Weights of a small transformer language model: width 160, 7115 steps.
Each number is 500 + 25 x the weight over its row's rms, rounded and kept within 0 to 999. Layers, rows and columns count from 0. Numbers have three digits each. The size before them is the row's rms in percent of the matrix's.

# layer 7 attention query, 160x160, rms 0.0621, rows 0-109, columns 64-95
086:491480503501537517509476537525456474483550479513541449472484499522493514479552508474484511483507
091:508520524495529537472522517537487529501481515475478482475534508464496506496511492480537493480512
090:480527491518556512452503540517440495489509529529487465473521496534503523490494502494522442524521
098:448471530507472472562483483502492526521525503529452506503503491541510516503493507465451528499467
083:488474518490524486466484483462481491452465504441535525515511473505417506480489513483528511507504
097:510510480494519503539446504537482526503501473510493548497487522516464464548529539505519490481515
094:514448512473482501526522483515498516532434512507501485504515498559496503482478510470502486526500
095:518502512514440496508517494488539488513533527450528455540461522525471513545455510500521512547562
100:520498463472471464519499547522509510517488534493499519485510505492448521487517479514488475485493
085:504463535525494518541467478481507481479479506501529492510534493502482483528467501446474505480537
092:547519518487498500516511519521474534466457505480489527489504519484497498500500515502506530469505
097:511512514522480487489481522485502500488468523486512504509469490452459464466483508517487479497541
099:492485502501500509482499478524484510515502508489523487469471486495456550471496525501500469473525
095:527529499493480516478520508490499544480508529498495536433553511539488452490486468483505517513507
083:486466495481492497489478495470538513470504491502488508472524537448550461498494475522477535494485
105:479495471510515540524487513535568519494512476472517518480508513448555495519515458495499531469459
096:458504537506492467505486502503488502530531485491497455473458486476545469529504500489480505485519
088:498496511475473477502506484497510513494488495540503473532518535508513484462523438492482482512492
104:532520469472511498455518491481463537501547475505526525472535517480509521464544541482507497518487
101:500555502489518548458466518502469496470459533533498512489474496494471497536477525501518471545475
097:505555498513525488538461523531485473523488475477531475481472471553523497500506493505511520524521
083:485494496512555504504502503489486525506494518494491474493501482540515457476495508515474504488536
096:517569530502531477521509469514510504495509534523490502514518490526509507494525520480509454485538
098:484512505514463486510446492499513452518502533537506522541492482463493499516508441493520518524469
095:516459474570505539495510479513464517485498527483474511487518540517480484494515515518503510477524
096:528462501498513500531535542494511536509485459498527538483475487522491532501521485457478488510485
097:475505521463484504470532475483493484502494465443499484477527518517470493514520526481458498514492
101:509534484495526516465522496489519498487510485522500522476462490457506496541457521539480454523504
101:516508507482551528452530508499492520516521475519513551531506488451474456485425501495513464493506
092:482505505515481500451502511506515456544526481499454503482450510503490473477515476511518525501506
096:554501492511519532498486537527529500510455465481486542497500515506500465502439486517533498502488
088:537509516516471491498495485483472510492506503510516507521527487480497507545496516510551512492464
105:557508514544503503493488525512478477475553479492481513482446496460454476531479491491471506519513
109:514474455524488529513516533503541493514519493458500526499498485564525463459496486467493522507495
106:507517526515509502520522495535463534476487501526464484527489547481505489518496485542505517481480
104:522514534473539527489532528514477523544553476518492488520514469481536486504517522522516447516475
097:503520462486520509527517488497530502510506493484501493467499497493513550546526538500479501521482
106:476501534528522535518467444496535509506522500515470517475492550473506488500508542487475470488495
109:495496473522502513507473485468461502500509476524487482498525494477495507492498504499473427460523
108:470527465501511469466513513524491512487499478549500498461459504499509527508497456511532484481533
106:507509460479506511483470531523534493525520513511488494510511481538540534481492474486492472512481
099:510460549476506466474518470443525492495487481520484514457517508535501490508492484540501494493504
108:533507526509562525480487457525474481517495520513512501488494539522517546486482506494526484511479
110:531470498473521486503476494484471520529466528503517492511483480503481460486510497531488470493541
108:511535494518531539491521485533521471492525481496564515477490490505524483531503491535478510487526
104:512493466478556515511489509476492480470493469477508534532480472481500432499463498536515453475476
104:517524520487487478516500477486459500446520483455533550495506484507475522490521498504519495483517
107:488526451505505511491474496473491486514501547502476513491538557492480526538518455559549501555519
108:500501444482503481494511500479494501476511502473538474512494486507509481491482540517499502535528
105:518466497530478512491498454493494501539491493529482492487482492478504516492485500483496518507512
101:482500479504485523521521458502529517527495500464499485479495482489477508503459484525480469461476
104:483474528494502491530492483495528465500474486477476510532476476471517490515487458496483482471468
107:490496499483507488523489451497494453494470524486527526518490487509501498472432521480489487507504
107:478486435487530516528519537488506476506528469502525471465472468510512505488535493464490507487489
109:516492464480518473487528481478486486531482506473530512504479465521530483546529455491506504473454
113:508502495500450508522481510511497542493497498489510491561531519476524485502501451481481517485485
115:509461472481526517499492488540488482494481530496513473497513516549511500501518522477491526471535
101:477486487530474507498472473506481555511482485462519490499531511486503510537496497472491490490509
103:500542549462522488464510512503497485498495508460513512512486499489496532476474456479474507564504
101:512527502482513480519486520509509489519474539497499509515498491499510490514526571463501496487540
107:519468468530517459536530485516499481547495521511531529510519464458535535492503462497481484416453
110:518538539514532492486502515524467465508534499493514495559458454539524544527500502504519527496494
100:476461483484496421493473510477545520469491435510550480515501498526504543521515518500489508540489
105:489493522498504488610492483499507498528538493521465469504458509497525506558461521529463512566480
089:488440536526531448519505517504524505500505493482456524486471515533511485534509430479508534487478
104:523535519472526490503486527482462494506512508495509568514462477506538485512496540556508450487470
097:545545469501470506459500496535469464459507511508486529512567503513502511556515533486509510515507
102:484509518486518518502478512533533477503525458533501482511526489477499478524534519497518462539495
096:460502493464424549494504497496445532494511514481526522527497499476507536484543487487503548508490
088:502482468502539489523537504512489501515494501483466448500534471499498500518537500473482544527494
088:500466500502480526497527565531533475533542525535478517510473525495478524523485489494485505537553
092:494489519523514510467455459466526510506505501475537537526499530557473545467443475481497490495515
100:442524504488507512504467513485541485477520518493467464502486508490506479486530515497486469469477
100:474519484496518455516542465546493468477498500514520532474505440482489532509509479496447490508540
088:520515505524532506499495548545482455514511499502516527474468488521531510479490443471498441499484
093:490462487500490520525503516507529483437498496464547468447451493505507468489502490491466506488506
092:515463511521481528459515508494468537537474484504478522466508498560507535491535503523517545496501
094:507480496474457465500515521497507536474551501490524524473495489507502519504496470490489511450515
092:448488532477470503477487500509527520466528502474490478489538510472487527498567473475506503520536
098:543457467462516529494474509530504533503561487538527507470515468535554464508549491482487517515495
092:461458509487480559528513443448525523522496508509505556514485484479469503501488510484494513477471
089:523506492521461509510489487525496500567535516523492502539470512493531484508506465535515552524492
095:511499512496480511528504493478538463518515528479557500501495471513499520528495488491502501524490
093:472531525480488545501551460530537502502517496490519514495481507490478508481524498477450483527540
085:470503498496540501494508561470498523465502467485509480571456497450460492523498500500528485512463
088:479489534539533497502480507508500465511500470489527450494510499511489487476473496489523527494481
084:493508460512533533503536471540452484493449512518503512506479527502525492501485502499537512501524
086:536471550522488506482526495490483489498479539471558448484514502484453537502525492463484520498505
096:526480487501516519491504504465500547540505444438502451492520516499476524463479498536508499457506
095:509513522477470496535498475474493524488533511528514516515482538554464479535478546490487502509536
097:512490499513412529542481473444486516551512500498515483465490508539537528491473536499512466469447
095:468502501480522506470485549477471469527495475491473489487499465513447489519471453556497475520497
093:497512557509490522479466497551433502476461521467456497520489545500517508506498548468550527511507
099:460519519445542517491491526485472472478521471495527541490470500502491498527510526483510539519500
095:476523493551468462544459483484511521508571496514528482498439465477513533485525550465476428511494
096:527521512464505538510516515499499465497516501459514497509466516525542499459549495502526508528525
106:493466520496470504496478495527487514516499505479505503496490516490468467485451515516453494496513
111:507489483501536510485472530495480482463501461489535519522531483532495493508501478542504511513516
108:467492487457534514477460496488517490529519539481487524526495463541507493542529512468480498528489
097:579468493536487527518514508504491473541528481505518505496488480500511459515505538468486494489481
101:478488542505483478527508439486525516522529485502487465473485574505488505541457496532485491515516
115:518459466488478527522515502505482527484457503511438509509482509483517516504495521549523513489486
104:498495478493493453483499490501508484470498486444559501524507527534504543514459493508514533520491
108:443539538480490510480528499510505496493519492486501502483510503506479513502508496536507500553498
106:504492465493495543490531496485522539459507474478505512466498543507508474465482473508521486507494
108:497503504527488502509474530512532534506475491499492487488519543462488495477531524519492510500503
101:492542531507501477473518568532497511530523492502465484481504490481475493539502485505455506513479
105:534496502489486500520512442526490527512480500507486496476458485493456470492481531489448527457516
106:474537464500516527542507501532487496513495506525534496477481486489472490504493529489467533525535
108:485502448516477473517511499434473537512519498482533465508486495537521510502534506527476505527494
# layer 7 attention key, 160x160, rms 0.0637, rows 0-108, columns 64-95
080:460494500464542481488492521527530510453490478491497513475471514507518536482488516492492521538487
086:501484505502484529496510515510475564540527476473508532523487515518551523531491464471503506471518
097:491513506470556470467530511559469487529505543527489481473493474475472531512528507484494483521467
094:500474476483492508554494507486495483476466523485491530474510507518525516467544530523444534479492
083:497513500543537498518477478507488482511502432441475483505494522522451529476468497512481512495499
094:488548498466488514439449499458474518506495483506503496494483498451475404529482546492492475535490
095:508469534474456461472462493526498525456473505512492521497526531511502531470528480478480527501510
095:495475529526486501515511528486547475514561512468538480522467509498513485481478520511500516482523
093:498493481488464495474484486528504507527487510512444487564486502514497466520522506518515494505447
091:516434497512460542487536480442480501513523508515475493521501494494507520512421510467472521493514
088:505549490495463505512519520469492527528500479504505501512556538511534492543481500484514525494475
086:467499511535510504537494493488472476490486517478509492492480528469475504520509549502474466460499
090:495481529511481562493485535509506505506467478479514455533476512471477557496523499496500501452512
090:488534467504485526479488526506508554496516526476484490471522531515503487536502485496500526475481
085:513469475492499492505500444506498560482475492524436482478499494517515506456494485472461499506460
104:498486493509518532447509507484525494468465486517507514495497455485545530513495447489502522500482
087:531470470462451484475488485500501488498498471493531536468492497498485498511496530513517528519478
084:478476484510448507545517479466542459450465468489489510492509510519496537496514489481498479494516
100:525508507487516540433486493509508539507520497515551542515513526468522434489522521481501461549509
099:513546524512520480454482514504501522531546504534489507507484495530508462476507532507525468530439
100:527522452478548479508472506540513512536488484507503478516489531506476490473504484485495498507499
091:465460536464472524504506524496471502484527502571494507498499492493517506488497468492508525490493
096:538489509517498482475513475488469467540557510434532482480514512505504515464560524477490495484499
095:512511470481493462509467462480492496494489502518472506515521458540490480486498512490502545493481
085:481473520520480487509495475452442531499532517482442508547479508522481486489486485553480535480492
093:538473483519484505518480493489486565487541479505523526528517488473506522536512517476493500498501
094:522468534518483569489517456476494506461511482468490512486551497536467495500480522496495501547522
092:469525500476502494523513522505509495531549521508481488484479546480496466518504513505499458474513
094:494532497484509559495497520490485539476498459522497540499478488491494472533471510488496455484509
093:494550497503523489494453533486494506516520481526458476474441478483486506481475439491466548469471
098:512519515540526483472486523546512512523528484533503508514515521511499466531506486511500480461480
087:519482500498525520501562468493495511480492519474523489507523489501505475487516567495512487523478
107:547495509483487509506524526514522488494520450504494513504489516476491473538459507509490479521527
114:477507463481502494509517542511515505535510454498468493571515495549496491501479491454464538454554
104:528538500474486504498504508557486502527480519498481465489465551512546490499509455504479520485524
112:533485488534523484491534491501492511514475476514449495491479488478536483510509533518535466506509
106:541530443485516520483511512511529498452487481504493478491481492482490510481492505475518477538492
103:496428508498528500474487482497494546489521495521518487490483508511502504459486490504502512488470
112:517503479517512501501475500522450498462526540515495517489515520508489518508523515486467501492505
102:449535477541504551511487526495440531508501480545495495508437507508501510521505489526482475522486
108:493500503523507521469471500519519483537467475519436493521536509506542480515497494469483481496466
105:500486558476472476475521493511522490522513487479537517492487511533494484501507456474481460496538
105:529493532498503471518482521555425536504455491506518460488480543444523507480514488494560478482521
107:500517476467483482492517484493508490508468536509568499484490483500525545512492493498479529465474
107:514419508506454524418488476476454510480521500494540500490481474482490462467502478506497494523516
105:491494472536535527491461485442482464483504471458515531518464470515501474479479471541498471511512
103:486497521529570465513508486427464493515543473499478530473511521493487535471543538496491527492477
106:490527466442493516484482475493502481447500517460503476505510527503454505513502527540533516511500
107:511501488477533520510478513477474498497514490478464461539489535497508489492443481477490535554511
104:511509485507459478480491481512489546554490503538527508461532496507514498494478534494485536510508
105:500485483530470531478518497480558519504505477457484508533495503498503491467476513510469467470520
108:463489486510535520496491480511505524466512489516505468517440492477503507522484419529516467442484
108:523467535563516495558459491519527480474511511529475455555469527553496484452462496502518482491516
103:508502488535522525504534508532551504477497463527527505478475522498506492499533485525437536503467
106:552486454508514508495510461482519510521530475529492503482487533442501524498481459482486496469471
106:539534509467446517537486484480490501491445489458488472500528527474516452512482496497477487436479
105:473505530482524478500524492492496535504483508463554487479554517526500495488532461517479527465493
107:475530536573486528478507470490518495480531527456499459539515522496537533509487490489453469482496
103:556525508467493491499529493517470544504496465469490511512490504459484525449508493497501502511473
105:515533520489504527518459517503503486453475507467493528449521461521510466513528517488488467521522
108:523470508534477464491524546510459447507518520494512482480517447443515486518493439510499519495494
103:514518542507512488492514498477511504507537496534506492496519503503488533453465508489492482457510
103:515470515492558499538470485495554532579481498486521492476521560517502467494538478500474490494467
103:503476479487497462563503481481519468553470507544540531535478504510513511511474492477461489540499
090:485482525496485485492487487476488483491530464511500521522492478492498500496514460476506525525459
093:475526532456502520479488561534444478507480526524473519489491482525503478493486499533568493490438
088:518518496488475512453435495477497473475530506497479485487524473499505510526481503475533492481506
090:499504495514499493485463550524533488490519483521449496485545474460485508505472526492500487516505
093:480480493475492533532481471517470541510537483479517547520498486519492534515531473476525477551453
090:475541491476490477500554470488482490514477505522546490489512488486502518480518527475445529520525
089:511527506506472508510470532475457478507528478510495493482468525533446490474484502517485568532487
093:522464515487557529499487516462500530483517469492508500534467488552501526473471470482496510491517
099:529509490492476500480523469478487514502474474528487480472502518509510533472509493479478510508475
097:492549475524482499480518521544445549535532493531509513513507491501488462501514466536497535482526
096:487469470556528505513517537512480491511547496556515489500478516541496472466497504506481491489544
094:502513507503497517521480536495542477495459471457518494504490514498507477429511525513462443495515
091:467475498516530510520519532493487535502483495519472510524479515525486504494552520474534537493476
092:452472510502495500518455547514518487511505504475511496510480523476495536539519486518510459467512
092:477467546485495502499520502514517557449465465463486463499515530498461481525527485462495503501492
091:521502486502513522492504494521535472512507493560530479487499497459522491511526500485514531497495
093:499489502505489528501465449502506535524493468455492529480498508553473483515522467482494531447457
087:502517465526460491537491508493496472503506499553484472496523511489530482519511497506490502551498
094:541474490504520492534535512433488531499488539463511509483483482505493523503499512496482489518542
089:479472439492532469472506508488512525501523485477498499491501505538490515499476485472514497492508
092:513489513535492499534508531507497460484562497504489538526513501505485465528507471535477468477517
085:521464540484542509505510501531506478494496472500557488537473493519455482489520479502545550486512
084:512499480467558540459521447494491467508512478540502484477493496536515514486504488482514511527503
089:520510527500521533475464546501523481475491508504552493504477498434489556473514496478528536531493
092:508492488488517503501496553529469545514514488433538496490499478503487526499541487536519502495449
093:537517555495483502522490491517476517488500524521497505479506504521536494545470479505498520494551
088:471457472482466520546508456481499494510531493516495478499507495502470510513499527487485535487449
094:514464485501530511460521527534508490497481519498481468549500467470498521507506490520491506500484
094:510494535460495462466507449530474478508535481480479511481532497526511550527518531486444532496504
094:502476497471500492515494508501469474505486488505533514450517504456506505509478506478511515492478
092:511532484548517488519480502544470475509501506542541465503455498518476452523536523474494486483488
087:566472458480528501525532530525522512524491508494482468518540506512520505509498483478503534507505
108:501477494524493506517510485508520486475513481484503482557476541553510509470444495461494457494507
114:496451501503512509481509456478499478474516482499524528516518502492487505496531522527509518499462
116:460468508484563506500478481488565505492493491521516545507526485528480496528501489493539467522475
110:516475481478474476511549492532525511476517460502477488492513481489500468561448530507528503484483
109:467511474488490483483502471495512524510516524518506494508475521543482485528450508484481472514512
113:489540427493480501516491490509515457524476557489503499485513467552549518497531485512475505501504
111:541530526487502516512470504488500488472522514497509455508522515479482459448459479480512486496489
111:504514463450529498470527500509508526499528464499466478485443562514466492493502515500520506502496
116:468558484495495524494501540535475494445495436450448503505475519521529446528510503512512471525499
112:510500509481504483504486510486486482473492534461517495498529462499489516504531499531493522507460
113:507545508477464481471517516540508469453512501517458487527505481492485500549538494483504473498468
107:535473522478486480503531498533515535515492462515514538451483457508489487503522519491465507506477
114:510480508539469555482517489531530487492507522511572459519474493498512470520477489511470513498505
# layer 7 attention value, 160x160, rms 0.0746, rows 0-95, columns 64-95
075:469518502497541505464485559505505490519513529508511469475510520509545502514490524477498527545567
079:506470505501509512501512525501452517514534453485540478522482477468470426502502446504496472462454
087:492525475506442516481460516458510521507475505486486505520492526483475474482493485582483521508511
081:478485514544500509466519446538484463471507490472516487530509491487477497484478478543509515496501
082:505483526472524500512476468471493500496470485576511492497513533517540538523517517437451470491573
081:500540504502464483515537525514503517522468489491547527496482509473502469510496479506500467491518
082:548493472470501477496457495501506517491511538480499522482468497539532504497524533491494448505493
075:514512515502508494484497510538517462496525522468475501501454469484473461491500509463461507531535
077:447486486534488445533477507490521480488547544445511488478487476491490501491551513533505538505513
084:494508544485520477515506477500458507528513488458521454531519502513509564489518502544470526503465
080:526464543534488520487488467465497461444520503511515497533489489494541533508483513443528529497538
082:496515535481534454501532495491486518470455499507490464493456463518552546459464507513486545519477
080:473496495491451504527477522521530532492499471496488480525520514490538489515517539516516528518538
084:489480456485471542491494533478485501498479480477487471515515467501482495480447521485478522516456
081:515499498507550489506457513484503518524496483477503462475525527516447511552464514508480474499525
079:505533465477481459472499473482528508514496540499482486450509502502500487527500444532502511456506
079:484490499489501480512506496518516527503508533473447522512500491499494488532511485515497522481542
082:489486519486517495516484516447494482510548443471497500511502493527459542541517484541499506506474
077:505448549508464496457480527516514458476479534480494521484530516501478471516506481496508490531495
093:546491535490513510498517557463514459501463526497457538505472535487470502520529516513472441511480
080:514481493429504460552471469547479529515531492476468493461496483511486479491483518548493519542499
082:504504481460553482497499527498480473468562446511500508512509458489555450503446502479471488476468
086:533522477521497500518437408482511488513459482496478490521525499466516484504497499474515529442545
085:510508509512498530557523517497519531527511467467513519505506494522514506517489483508485532477547
080:501506460480509439475509527492498475471465486453484493474492483490515534506516512526487538470487
082:500515527533487529475496520471537503481475529519512498480473508449509521503491536447466490488506
083:459542467512487483478461466473489524455484492510490480487484464522460499477511485518496514542536
081:503482531508464473525508491524501558505525501479486509510531480488492540510543521493482471464479
077:508462524497493524448484487495457485489508477504521497505497459483532499464464501512487491484464
083:469514501526527530474505547537513497483520521489519454491503481519513467487540513440516489483519
083:522496448552495498507506509509503507479429494463489474501529516511481510514486530474525452481456
076:516489529531484535515542461477498542469477485422476497527450513495502503483489539530511555529462
117:478472498503514450489503544474510498495485501486576479512505527527506502535510533498479508490535
113:461568477536481485479504490546497476505500518512508472467507481508462514498479495502513497466474
110:502461520502528499525522450527482530504480454477485514534480463528485500528505554508457494503452
110:529483542485491532497496492491484486533492505494515474555475479495453468485539478527493475502499
112:495503507505502470509525538494487495488496482508493467462487512507468426491491543497512524510544
108:527545513472532541490497489490500479479554500525498478497489491492495535492497504493489527496503
118:502460515503513455507511553443505524490516486513516466478515504515520519501489523572503513484498
105:506512503488516551473475492486482487517494504500485524444507526483529509515484492487465507511517
113:520504564509511499507463484531523505459495491463479451487484513501524485495496535464476502490513
115:506471538474515496486479488519514506505509511566497536499503521510482524524527501526542486510492
116:491528471485480504485459478574506447523503473517501477526489498511524481469519534507504475500497
117:518551506500517511490543491513516519479510530487465481519508503510491468498521522557441533492460
108:508514491463530480537513453487492473477503510480517463494471515493506513499484545503510505450504
113:487481463488479514495485514524485493517508488476484485465514496517488498518491494551547514538502
111:531518474519480521476438515495502452490543458466466531490495481529479465487543453449528527518503
115:490485498511516486478494519493548499488432512509455519498508509516480523474502556487492487516489
107:512531512503504504474491488522545518474503605500542529493464473501499500504497467493555501512480
112:518485528469503496516493488498471504516576518470474513485519485513446471519482497482541536486476
112:487513506498539485505520537484484470509447495447502501450490491516541486500491512462527523463469
112:496511446502525474461504483448462500513526485501533494493493483546464482513500468456510473470514
107:464505511494533503504490482540505502518463533448495507464509481509509505508481491495461507504551
114:504483512462496467543518528540505501470491508483503555527485490501496494492499523537474509530497
110:534506511476491586505450500528483521525451479462531519535468453533504494447461492545553517499494
110:489543538479508471485559502505510482459511535526528477500491484583477482455527516501530507511498
111:532476477535467487529516586529467517506494545455486510506507494507483513454479491530530459550492
104:498529533485529498500492488518480479522495513545491464545498457482466517526474494474521466541479
106:484495508502489487505465479484506491472507500508501517551540516504516526472506491478522475495544
120:482450505490505494520548511468494509481459448496482500475501490486500469506523497474487509520514
114:473492528464490507482505468517486472521507502518531528509484477497537489479485516522510505493481
106:463516552498498504491548498510507440494527490497518515508469527509502478498527486536479484498454
110:505483507485509495519472436495499481501474499503493513494521502527536491524551478523517509523538
113:489495509452472537507483541454482482524495471551514490500493514546526469493494488472478500499506
084:531476524520467479482457483531519442482521517512472494491526541514503528510492476503516498502470
088:456514501489462484491483511486552521492490512513490459530496480512491480510486540535500500511479
083:523466489510549496514461481524564491494493491496463535532482517484487489488524515517538523485506
084:489521517526524521504490469482545528487515488527469525483513514472458487520464485535507510534489
089:472488514494490495524535544509467494492517517515540490532490467508513473515524503462533508478533
086:543485480518476449499466532550489536507452492490526503494495544499488480492508505539488510463518
082:517514488499490452501552518477532500460505507494512509498476467515506543501506513542439511511516
088:501478487503516494532545569530497491458500491527529522453548448449539502469470500506482472511529
085:548491476494507518513540565488507525492502508497511507492509546488475494486491517522518510508492
085:474525476509475461518512492523484475508507536511506514510480489520522516501543500549532475479485
088:494464496456532511492532507521480483515492463508537476526490494510486503513506497499459485498496
087:506491517452479511488518485496487471436539532487486466491474517481487536469458531561489496508534
087:517498470521471503516513547499449508460493499511493555515530476492490522481524503414542513546528
091:476542488446463475520492509463504501541464465502508504502526482487532491504507499487512498498494
087:520498519524493505471472496477523499516478492511507453482511480484512551501443510494516475501506
088:514531513538487485448509474527459518468491521451527528554535513496497492493480509490521497494487
087:532472475478502486502467530504543497518494504483481478503507471465542504507511514487535496468522
086:501490532506543508499529472483533535551473525509476475455472495489511497520464507528507506458504
089:515513543515498507506492530510536513465527502464489534475507555495501525485455511490499491546440
084:485534486452529504541545482482490473509468523513454491470491496495491510469494509509457488469479
090:495502513512480537495530519507483519508447498482495480495516480504431494538473512468550487554479
079:459501467558468504472487531522506540500518492514474476521456546484497523532503498473475487542517
081:472488489508530509503529506463495544479508473475490444511455525465489504509505518477522487506494
092:500484519537500537494514498485541511523472488525459533464527480476522512522530473522509456505542
088:496520493493529507521474495504489515558516522482499512501510445464502535479489493509459459534498
088:499508533510512489475503477517528498503470540512506510484524566509492533484478485511474479525485
091:484474484517481548499551503506490521473569506550509494468466458525480489494457519436464509466486
082:554460492488500476522486483510504537443544506471484534503520469532531492509512493530471486554502
086:485494475527505491514465468484512500527558528508501472489513487518502483493505494475552508516532
086:488513486522461426513469511470429523488522495509518540501481474491510477474498468479513509527409
091:478524520497480461482507542472472531491538499491523466476500539515544472514495507502516466533517
092:505485515495499530508464492511490471514485455550497524513491484494514491512480523503493531521502
# layer 7 attention output (transposed), 160x160, rms 0.0896, rows 0-95, columns 64-95
073:510440515491476504516488486490549487534484490508474543500488500517508481492456471502517508484499
069:511561475486506516465480509543509476493475551509465482461553534513546500507537515485492504494565
089:510463506497536506531483484525502490480466508525494485514449533563477516497500513498482519447518
085:536510514516474531518504511490534518492501516492505498452480526469499477528515469478448491495495
075:490484501543500549515499503512504527521532535480504561510491496496489465506520474547515505495494
078:454519475500509493456471466499500522462482492529471501476505506531472470509486514503489536513475
077:447465512514495492516531498474523482517522527517485445504534553498483511498503473489481544499467
072:514505494507485493526537511476503546509498474542521505494516512482511494540494482502486518488480
074:499474472503490539482485497492533476521491526532515524549499538569489468513451456497471477459481
079:504495501517482529476529485492543440494496522477536522479536476463516513497486544504493505559531
075:526506499465513493493525494545554555549501473496450527456550477516484484516544496525473483485513
077:476479476486476540505493468482511490487529460473527482569527481486470476490501510496510511490509
077:504504548515496460508479493498505496516546501477501498506506507501480529502528486519546472486486
084:483518521530451493535486489496490485474533495504540488492529514481509510491540502492517511487502
078:522539474495494456475469479486483468446489486475459509492478509484551479466527488550536495505456
079:471517503533493531561468530547498496509507496520503509504500539491528491471503530475506500492481
076:544512506520507529466470512473541466518504448530524420459456500522519493535488497493526524474488
076:515526495558483485481496482528511511540471529495492469528540459491557431486487522463489498531501
076:519515473532501503506535467518525532525495450524518506495468508500524511528537524511487469533525
084:511479483542472536456494496477475527497490511493538481504507517525521538474534495473529523496535
075:506533504559481519537485537507460458497501517501514460538472521479534516514476498471515479496489
086:514470473527470507534474494505486540469483530512505494489514519498462522496525470478467502511483
077:517465488498489547504486569511435488477482494522491488518482498513524520509495505516508482511496
078:480492461527563515463510521500555517482501471497494501480519521483536539536526543467524460515479
075:522510515539486530522481478498536472526504514557532516503490528517497483511483537459512512510497
078:516452466482486499503497502545500509501464503490483511524568488503516532478524482503502520510486
080:516525518468473534514494493543463450491507513500469521465469520507511450542469537491487517516502
077:514504465531517511487535473486529470542496470523510477503475498509503501552487442503503493440515
080:501503451467494456551531499534486540529464504520540492470481522494509457477538496477502480488501
082:517491507474492495488470508512477539518488510494466529490523532510496459475511482520515473513442
074:504521512490528514509483526497510506543546483498517522516457507500502522467541487530517480569522
076:525502478514536483473480520492508490479530495473534468493509495484456549494541514479535471512521
114:521546484478498515520484508518515482453510494526470450483482468499492530450517530507533510512544
119:521490497464512502489511524456492501460535499496580487478509508541536477483580485525515527501479
109:518529517510481484490468498519515512506476513511513503473449471472496527512562432495492520474489
112:466506490520522472510542485512482536485513506459512503492465499445505500493521508499533466488576
109:495520496512509485535496441523502489497498499522484508513493505513512556533469529504490522508493
111:486473556503470512474487519452492529546507450495473505479524521474485531486473491505535432514524
116:509517552465493506432519459489510480520532526527499526527514469488526459503491502536538507505525
107:498473460490489487469500471514499496496488514470480505479486562454567506499512492488530506509495
112:438525492499476520495527485502521481534501513463508503503532503485479443546525507484499509497504
114:497491498519490463514488501485487500485518496433492490504493498530481489493518495486489490520503
109:536479492536488499512471474503509502517575477499560480512505467445465493506512510552514515479464
118:524522510500525467520465470475474497453486487460511479510521524504499444505494487528489549514520
111:471490484502461492517524513516496490503518504432493442512511524543514503505525548505470530500483
112:516522502463492514541446489481499516501518479543512489532518506516477495502469509481498457495503
110:447487513496533481475511481541538485468462509539542508463523512492450462476495508463465507524499
117:481495525477515470487491512554514516499521514505445533534506475523567469470498460485501519497559
111:512498488487528501550567540500536523506538494540493463517508536425511515460516487486507484504495
113:473492463537495514469497469528483515499495492505502447487531480488496501501519535506555553526514
117:495519486461447532470464518515525457476472460462501467481457497470492509510566508500476530469509
112:481498480495518476525468517523501453497535489515517496538473464491550525505517510489526500522518
111:516513466498556461493468493500478487482494542475508483533548478501470503479485479467493497514486
118:513436503525501494482503479504487481493499456516475472503540479484470542509495503506452575481519
119:496528465490511478556546520520550498526511486512545538483547534491465480502524490539540539493473
117:510483521505503512522499513516452452504493485480489471510526485468524539496457494542482507481496
114:518519469486533477508498484510512524531531498490494507474519489483468446501476478532469571472531
110:513491504495478511513523499528513503470540445493495516506562507486493495459482497479524554501513
107:444511504504544456469510525494484524476549521522466514524481485475510523507507506550501501486448
120:516513538509525483547474476562509518537498525508457533515508483501519560500497478516479518516503
115:445517502520456526541493475458516488491495458533477458518471510513482495516452514517479498531530
114:521489478505468519499534499518495503536438496461486563498490489483490489482515495522557499513501
114:513500504519519482496526511471514524460489504518519503436454495462463499494497458555528517501550
114:512508535488498484490537505524528477505467495488529545496492527516504526475468531519518471511478
088:434484491468531498519505483432538559508489491480538523483505458442456515501519522515525506494492
087:508489549487526471510494486516446500477519485465529503485491494471498523504481487467474476510515
083:444508517508500515511518514489510488495504506473525498466507520527496476512505495509487471512480
078:515480471498519502512470523503492478517505526512548461510484505542526495417520538493473496507502
084:506511455502490503470472445505537479488495518502497482479469539480498495521462511491503476505461
089:439489526497497513507505443474498509517539557498483512463497502493507516486486543478514485516496
078:481481465488486529474449462512501494541477492531496486483521467468551467465500471454543502486499
086:469505499512514459464508462498492531502495477498466498541446539557530497516507535480538483462464
080:466530543506459518492503498484493503514516467522433459471486473500521478475525492484478459487469
086:497459492482529538505505481495524543508503491514495494439519529507484502509491480428475524485479
089:491543495486478541487498491485512546501493547500473515490492494497482503459452517526536486484504
090:466516486494498476538500502513537525555460510507499538493441481523527455478472471453512536518494
080:506470523522494474514485456497522437521498497475499474546467518471490500501460507547493518485508
084:532447517533564546452495500528496530467482504548483500458471559500481496488513519507473482487518
086:484506476482532491529531524508520478478499512473464505489533469477485468497563487522493525539517
085:472478509506528517518484561481517473545497453522454464471454514464493478509460499527501469507504
089:495488514537533512504503450469490526491524460480511548551478524507456521469510503496495490493486
092:484478463506491479530480510514482495464505490531522539494489528459509506485560476473478487503516
085:487476486498527510506492483539445493498441487543498486497494417494543514518534508522501516463464
085:461453482489470490477439472510496517498493528517525542496511452533483508504518476445486486520535
085:521469512496517506519492465503537473503515474504514492538477521480526496433485497508492529464491
074:513495527436550465526448486458498460450445540492510522474531483518519493476503470513523480460516
077:523536500495469512533458507503513457506472534537498550463514525539482474505496461531482504475530
092:473518476454494480525521481507465499473504492470503435564471539502475473513450524501522511502486
078:495493485466523466540509499541527477512493499503492488480526503513544494519497549509508526446499
089:491527495533485540527495496497495512457505460493516498510501477498470497475539494515499469464489
089:522533521478496478531456472467472460501469501491485486509531529455530485529485494516561493524489
076:458544497516466472477500480505471455536485502555540476511492497517457484510498521487522508510509
084:521529495465527534541478540516535511517471506488513471527482530484502542535510484519495492499473
085:510498544516522543450536503516541466542521475481476463507513492501515475493479488532494470481503
085:511495502505556518521497479527526472463446484502496530476492482492482516483451483486474478492480
089:509506499500475491463559505477520485514501498476503511477516459509460513535536464498485519506497